{"num_hidden_layers": 12, "hidden_size": 256, "num_attention_heads": 4, "num_key_value_heads": 4, "head_dim": 64, "intermediate_size": 1024, "vocab_size": 8192, "hidden_act": "tanh_gelu", "norm": "layernorm", "norm_place": "pre", "norm_eps": 1e-05, "positions": "learned", "qk_norm": false, "attn_scale": 0.125, "bias": "all", "tie_word_embeddings": true, "parallel_block": false, "init": "normal", "init_std_qkv": 0.0389, "init_std_o": 0.0483, "init_std_up": 0.0557, "init_std_down": 0.0557, "optimizer": "adam_hyperball", "learning_rate": 0.00546, "beta1": 0.9, "weight_decay": 0.0, "lr_head": 0.00954, "max_grad_norm": 1.0, "warmup_steps": 385, "schedule": "wsd", "decay_fraction": 1.0, "decay_shape": "linear", "final_lr_fraction": 0.05, "batch_tokens": 65536, "max_seq_len": 1024, "doc_mask": true, "z_loss": 0.0001, "train_tokens": 397600000, "max_steps": 6067, "dataset": "wikipedia_en"}
Each number is 128 + 32 x the weight over its row's rms, rounded and kept within 0 to 255. Layers, rows and columns count from 0. Numbers have three digits each. The size before them is the row's rms in percent of the matrix's.

# down: layer 4 MLP down (transposed), 1024x256, rms 0.0557, rows 177-201, columns 128-255
# up: layer 4 MLP up, 1024x256, rms 0.0556, rows 178-201, columns 128-255
down177 110:115133090126092179129182105140097070207138107144097101147100118153096120191143153149129179123095113148135098138139163123147151114159091113116165118131189140126152071084095104148154123176073171103092097130099112120147069156162138118132054127160161149111082103116205155198114056154084132161205164132135100119150083119167155118099140181161114114141116142135174120092124163096129117124064
up178 105:130150147162155152179130084176187079172157112125151065139135091070085199128119104168178092126178133142103132132172055120143113152130124167109094122167122105125099119129146201129115164165155124187125127183098142072167127092122109146128123116154133129047124176183124125097121140128152088116158119136125155146145160120122167146093079075147140114150105116125186071098145072176122111111096
down178 109:160155116076193135133130115153080150155109155144145205092116133162138094205152124091128185181124077139087153087141088152149136171143092131078120088083107149126112178139159163095142157138083125153127090153085083178186167113166171103134087159146119134154103144083152130116107091075126171079139083083193126077137132141109090132111157145119120149061168180136101129091110140136153125131086
up179 095:129162075143125181094122124101109104128149153079063153146166113101119104139107157108126090111111191086120124148190120153152164105030125175113100139143126153151074092107084172129109108147142114151126134123142195146168173111119132130116115127120064097079178138170150128180146157110225157127093208126141095125141122104155166148118085165216133136159138130150169093120183137128164078149087
down179 106:116125174150193194130125167105104119119099095181147076152087050147178153114127084182144132108153095106091109132126140169158156100115189091119112093135134130081158178104144092154136122132123140115110147116101123169068133138125157097139079140083114133108080133123087099103071154108159061069233117099077136078152120150121095124112136154167181172121139177094134093131125092112155093118140
up180 088:094120158144060147139154133120104113068139157182141150153124143126106093070094120174136181119139110095137141193157101161166139140112068090175100161077150119128140123130107129108044163170088116140174129133079069056156146159104100124158161114113094126092140098095174166169083112176150164177049203137137137137103121175188153132130178159122126117096151121146139103060128086133136097067117
down180 095:126125075112175129122074084192136135107098192129087117092125205139122103165115129106093138133098140147157122139122146191166125125114151161113119101104074229142133176101193202073149097132131111095137102171091139164090129142163154139167120146145163113120079154128134096138108144091141129131084090124123085142080124170137136091109209140102139175143138102048181101181134151121134149148114
up181 110:074154179140053095154155114153154133148158128132114129105031095145161130116162097138104131143135127092071132098143131132180103133123105106076211164192097172068108145112107155093167125131108129165224115085159097118154128131123097104064163117132107114135168120134119136167112193184103143144152112123141145110094180119103192122154101163083150163153081140150161157118127126151137146157160
down181 095:134168109149128110138098133082168190079135149126079135158120163175135156170124169080117155143169093116068192028109175064117137093148136102086124137190136109123158159144159147061109147102084069119155119147140180186155119165116122091133107148131097122117114111173128134060175086103103121185127104106126089108156167187132118124140108095131103125103156184097067132177151133110145172089170
up182 095:099131098154108160081152156151177131173183082117101157109110146096144119105186150130128168156104178179130128133158114144098112188091160048112168111101100130130086098128080084140136184120115150145098103144086155109107194106142127099109069154144129139087143146139148102181159098089057124053142176202206129124187137109148113085101142153152155145071092104149162111135136104175142180147140
down182 093:043214116097150120135109096123122123060132185163121113082133103111124105130123129100091148112103144137149148113055123138131139127133120173093090170166107155160155218115129104096121109129103152082148152119093165166096123157163140176159124105091126095170105130064135181134083091182136156188165112122109132086221143200100109144164145119138138116149157091166142097112077122130103140130172
up183 102:161094165106090131095106179139123053133140121155107148145166121138133112162114157170191115178080128143115083160105105139132131198089180175158098175135093149102096111148090096144083135137182170126168194092124155165142153125086088123077135190104193116100081173140100125096127121090149110138197146192106110072116102158142176097131149096124159095148141154171123113149166127137124103137093
down183 099:140149180169128129187132130204148082112135090135129149106123144105163146151086152158131099128107134133120112058127142157127117162107160205156167136117147069117189101088188067099159178095093103121161159084149105133103082119130143125116142063176159108136117175095124115163110113159144134107127061129106133135142137115108107112160194123094120167177174154107110181129161182112131103196061
up184 116:083160106162127176098110097124147097160154167120103178123152187117087162129141135153139189190115130123109095136144158113091183125130158103125182111187062138091123115093144125090128150148156161098138098140093106157113108196092111128063125156100201157165152109082133174127141126096182133125157117168177117122109078140125166059106153110130141148122074103140144106123158134126168133088113
down184 111:200125169195156171127095134164137161189139137194091178168139113070135170144086150090185143141109131147136116170087135071113135146159144124128126093109190135102086082122125110076130175145095128125106101131084122178130140168180144061085141084140135172105087113114087127077152108112103127160108117145154145175137112083111061128093138122084106098107117204177137108112128110124173129080129
up185 104:165143125142094163121181151113145113091167172062100134136160134118123105154179143168173174144159139086060107100132126119115156168142136160090095147106116121201122118143147136126078161134078192126113145108068057129139200170117128177154215087119157123144124163183091133149133127127167173104139112153111132073143125129117144065110163142091131153106065133120140149106099109090123082125131
down185 091:138139085104067138106160135118107096116138167152151068111138177111134112121163093132098083163188123118096094164149113126156150100145139125123149120151132121136098141045114131157180102151104130131174175113060151083201090209178139182122164116162135129100051103078122156092181119138145096068131161168123190130097116116131110117135089112102106098136158142057119214129105206167134111098137
up186 096:094141125092120214121112211178130069093140097096122106109085132082118127146129171186143198138108203116152141134132094136124085154158166176101088131126127162154172129165088078154120136130126126057118139173115068081120140103098126101117157105109174154153161130092167190082137099156106129096131134137109167069089109180104132055151054128123155115180095127152114144122164174143039116067090
down186 089:133156129144141128155152141075149098141088132128174116106136098169104086122136040139170071118152111141096094090116107163113136097092082156116136133106141109062101092100202166137113138133073138109117082109161094131121140105147109169075175074135136083175098057095101145148138118156089067099096132071135141125141098121066114164150141168137165092105156096104093167141098100169121069138148
up187 117:165141089146129095100088116162131105093146197197110122142131073120070155101101122138169115178137143152109047144170123162169156175131121120112149164118127093053117189133104183162115128137124097130183146096144108113147113197082112135117148143075181098122093105120104120095152147119140101178100168133098156188127103077103198088116144087093187083148083143144109011110106129134038084148146
down187 120:163126112175105126200130137167209160115138096116172131062119155101094115191167176162147087127070105141113143105170149186130138131171159109149114139124113108046114133141041103144137098113106222101132130129084077135148112107125098113153091128158103168125144111114140107120109144133103084108109137121193129125136173124110078172099161169176152159171155113147159076125130157110109151133092
up188 080:070100173141114136183106133102154102123109140169134129111110116167142130120091132095108154161129110173145152120136117131092126167072169103132114111124158107163165172166096093145098155115081202122072093105095162157122135162121117133121128139122075123139147122089105154133106102195164137089117141106153081098133203125171094115141149151122108125182137099128158125136162143148151110102067
down188 089:102122148083118124146121104147084102095146170114177126152096121090094099118110131177161107105155098152127184156112154134182089085138107204133130133163092146127119105115184122165108120083110131097070126133156135095110153113202178110206158146158086129132098162158136121142137114090086101097096133161148157154131106145130130131111057129134144079158156168126025117093110146165151113098166
up189 092:111135166166059099204131160099170104149194097199121112061112152183121166138145096195124117083165130134081117101119155096230177089125089122144134149151160133135116163116117139138122100123182131091125088079183169138128095220125152132183071095102123157158137105097069138060126158106084156135128149111161113087069158123183169104118092133113109164134110158104183158164096145143118073107132
down189 094:150204124143093101131108122103071085179120118070096147154170134123105081107143096160092079169147137141110226103081092116123126154104156135150108157142111168124129078170142140123108174134114152131056118128115174125207153054173140187122089182149101137119169111156153132166195080080084118151093148101202124143147130159079050078126112110150116107156172152150133172149125171151185147114107
up190 103:106138193108115160119147068163086102132130141194076138152128109145115183132139125126102129142094097120064122105147117175094108167125177129079146152175126109140143101139143134140101119119136147084127156170126092095159175160079125146121104152159149152098179149186060128161080124102163114109123107119163113177149158128133166110134135171084157138091151123150200038141161147121097145084140
down190 099:203140119092085081141188107177148129121104114162182150138149134128134174140149137105151106085161112152160183145125108091087110138085093091159167127187169154065092162124137161125067205140089136174121154118181113079115079108096125106132128168117164181178105158113142160084152146109080090112120115077167105143073142119148116097129128085194149067154175117136096118152093143112163156139149
up191 094:106108128209095167112175151133154114122135096137119119113121146103124126075181100150156127155127097117150126129170052115137134077167160108117144084155115144127168138126180179134113147159101151079101170083130141152141142189064116184131129146101100181132142155124044177081114111123173137125109073158155153134123097144161125147138148170120135204117148161133159113135137156148103137128134
down191 104:098108128124124131135157133106130138100155155119123180195120082108074144117135102105172142130131067132109088130111188148125188132194187041153119139150120167067156097116137118119063107072149120105123117138100196120117138134079167125139194105138140125133110076094147149151152082112165076152082108158129129101122138136100134147157132154176116117186096140123136100147123100150093134180142
up192 102:175165190099108098100091155096130095180201106146222148148113091108178148121113141091118192091174107134113134157092120131130164117076191084146087139138094136147190157080110071103150054164176131155113120143144072061092137106088143085137102174181126099181109120099088103136165077099191144089132149152113142167169200151138169103126124137143138159139099155145126075133181134119066111098107
down192 099:146131099070126138119123117142062115129104089131167081117165154132186067123129171090133135177085209045060107093110142143150160109169151148134125098129118166110079157098126127124157181150110092134104143057164093121109124149147142100100130100151067137087129152160133108165095107179153138185085141155134129094119162093191176127143142147185075106131121143156185121129138083123131111149121
up193 107:120123079159135156111104082147150122116122185145200174116078158111160114129150155154094170193166087150141087115142137154092084123116111145159187122167119174086141111090130187128136132116191162135138104079177115147134129139149149062121171138068118094075163120161031150113151208112118176083131084086100126155107136127156146105116122168060089159099116160129141093174095122119093157120142
down193 106:153146129128083121128183136123140121116093114145118179141070089098173093141151101178160122171072136135098138162107097132108156120182137120150098131136136109074113124101092106150115118132090096157091124122122147106122148111069127140095174142132179143099146120139185142121118105196118068102153118135085113114138187099114115131150186139126147055255137114224170179122138129149149179119123
up194 101:110155108155163110148141182128158135084105149138125131129167101114112146125114106123118116189090104175155167175170116231123191155104105099143156169112118098153093133147122138122164175144136192085206161165095124142059112139127115107096160115126156130094155101106126167152135103089064140114191130146119130163112157085144128068098112068144127185124138130152149114076147120143099109158134
down194 104:143135135117126166127077157164179099150139116117036124198119088136135150128131152141155121131143147093086088158187105067126113126139116093154091108137130130078144158161145136081113164087094124114169106124118184188054083078122120144082126114136140119188067135089150106129132165095079146090160147166128162132114167138190137109169119173182106095150141163132142177106116096140176113122161
up195 108:134150102094094144136113077104141055124119119096124178116169130147103126099138125120140136175130137144106136163148126141074153180142141131089110119134187119180105146112082052189135184158164117142120156106129135084156105120115084121124141194131135089141133201120170164160110093053174133126075171162111087142115110113099123099100116119155161098114112110141151135143158101148155109111060
down195 099:120098127132130080238180204130120165076159148211120157154123118126182099064134094138107110146122170120178104129151149173112161142110115150116127170061111157122184214137133116121097114099054120139151150108106178144134117121174119175119090181135141104083173107092144147139096163137065145154175111114103107182149146155101120105125116147082170125125115144123134177134135150111085112132087
up196 113:125140108184134100103079127106145118102229092133151118157148133118082161121133100152162154152110125120109111154142124172122086135115149112098092152122122138078157064135102157160092155118137148169183108088133120106202130113125127092074180120118173155160122179114124139139119116110093142148113131163106063121127188142129144127119105118175115085156114165130234132106145114141176084093129
down196 109:134103073087139127122127151106130174100070118157064141101168201135151158126114126117133123153114100072118093080151169145099106108140159103128088111126121116169149164076120142115105100121038092131105160100187110137103162128148163122159139110129093144110173183134128106157141110120200187150096141076133106094201058175140182102136151122135142160051204128115103168233147152078131188128134
up197 100:126102092149115190136078108132164135179129130155133087144155090132140172169168106134102104160112131132084075132149091121137124082092138157113145163170026070174141181146133189099146093136158190102119120112099143169130160165097132166129146169164165157086139179134156095122133127080143088138153126159170159116119149139176099104122102132079193087076109117100132156080174064193125125149155
down197 115:124091135119110089128156124131125133130141113113099136131107143093152135165176109141133173160112051157178101178121142169136161142150106122073141163119167106108116107127217135137136183092124092146113143187088062119124136065116147089072177054080174119109097095088102061126146117111078143132112152137105158122095126112141139084082185145205085047111098107106076167160179168091162149080167
up198 100:143111099142131167169127124189131149134069174099087162083132084122108123100130095137130149148114047182016118176156095157129134195080139131069148136142159149192118177143111133139119143123146100122113112149080123047105125151102101161122118218155152052122163136075070230164064139105084133139117109124125173165080137088103158121120169124072101114127113124125142086090140119147115104089130
down198 099:202119125076132118128120076104069120152084138131150117140092170097063129092116113140157135095088155200140130129082108149084171168126127129119171067179195105098132121094112172154039128092166147085050150137099094198106097154135116169085126141182151145109170165172126113140151176122167081156131111086084152099121100063144118119124124113075096117113137113151084159121153115127109091074107
up199 106:166140115187141114135095076166106136193107161129130140097058154121108179092124141156131119206143106094124122105123109114109190200160105057134165218146099136124130102152134147160095118106122094123195128091140129137129093153129126154126127146078106072116085108179134124121153162117185193119092092126123153197155157084098141136111129136170132103112130134120125124152086149106107167102145
down199 094:047060115148147144094174097087253113176121077101112141176165174132129086143079106154127139102156107128155095101069119225131085091101112109170132170071100114135106158115119110190122091119132116081076165066125141066114144160145145091099124138066195148111131083124121122181118134223135157121114186126109104108111153133136155147152101150171144126108128115119121142101104087093160116166141
up200 114:178151157175105137126105175107152116136190149175082166121092139102128138138059103113173198132113075078070118130106142089161126131141097089101132211097127108133109162129135090075153138147086115124145114096164115117090158175118121167099088109131183126099180132098059095179113114093129147124130075175065136172103172144138102036101127177130107125148122171111141055135081190110110088098130
down200 113:120142104141143192120161071126127141082094137123117116105145135142102111151188138144114156180100117122116115138125120137121143090058144162152107137141144131231142120133122148153093078146129102133174106188120086076169157090101119111108126120136124054085170110154152124178153132153138189127110133062106045079152075133171134117132096091104093106164132152121160101145135126145113162104112
up201 092:111169113073063141141158143137120124098130145133172118086152094118128124161146127163146147125116118160105142095155118164073125139097149109104124087137151134115112113104130072114135138175102147093104129138161145140120098084143148078192104182054171168135102085110111255096143121058110143125148091141155088075141154164135146097084137134114098118082120158169115157102118180118115076102159
down201 093:086094161175145087188082116140151108204079129101168219147143198135147118160142120117167197141129144087141098125115109182172160106189095117138156235153148135175137128094122109189102087144135118127120089150119129121126078133130100098127157098155100102099092119055122103137117075137104116124148227189148109150121131108085092095138156102098096153171160096156066108122113119148132065141077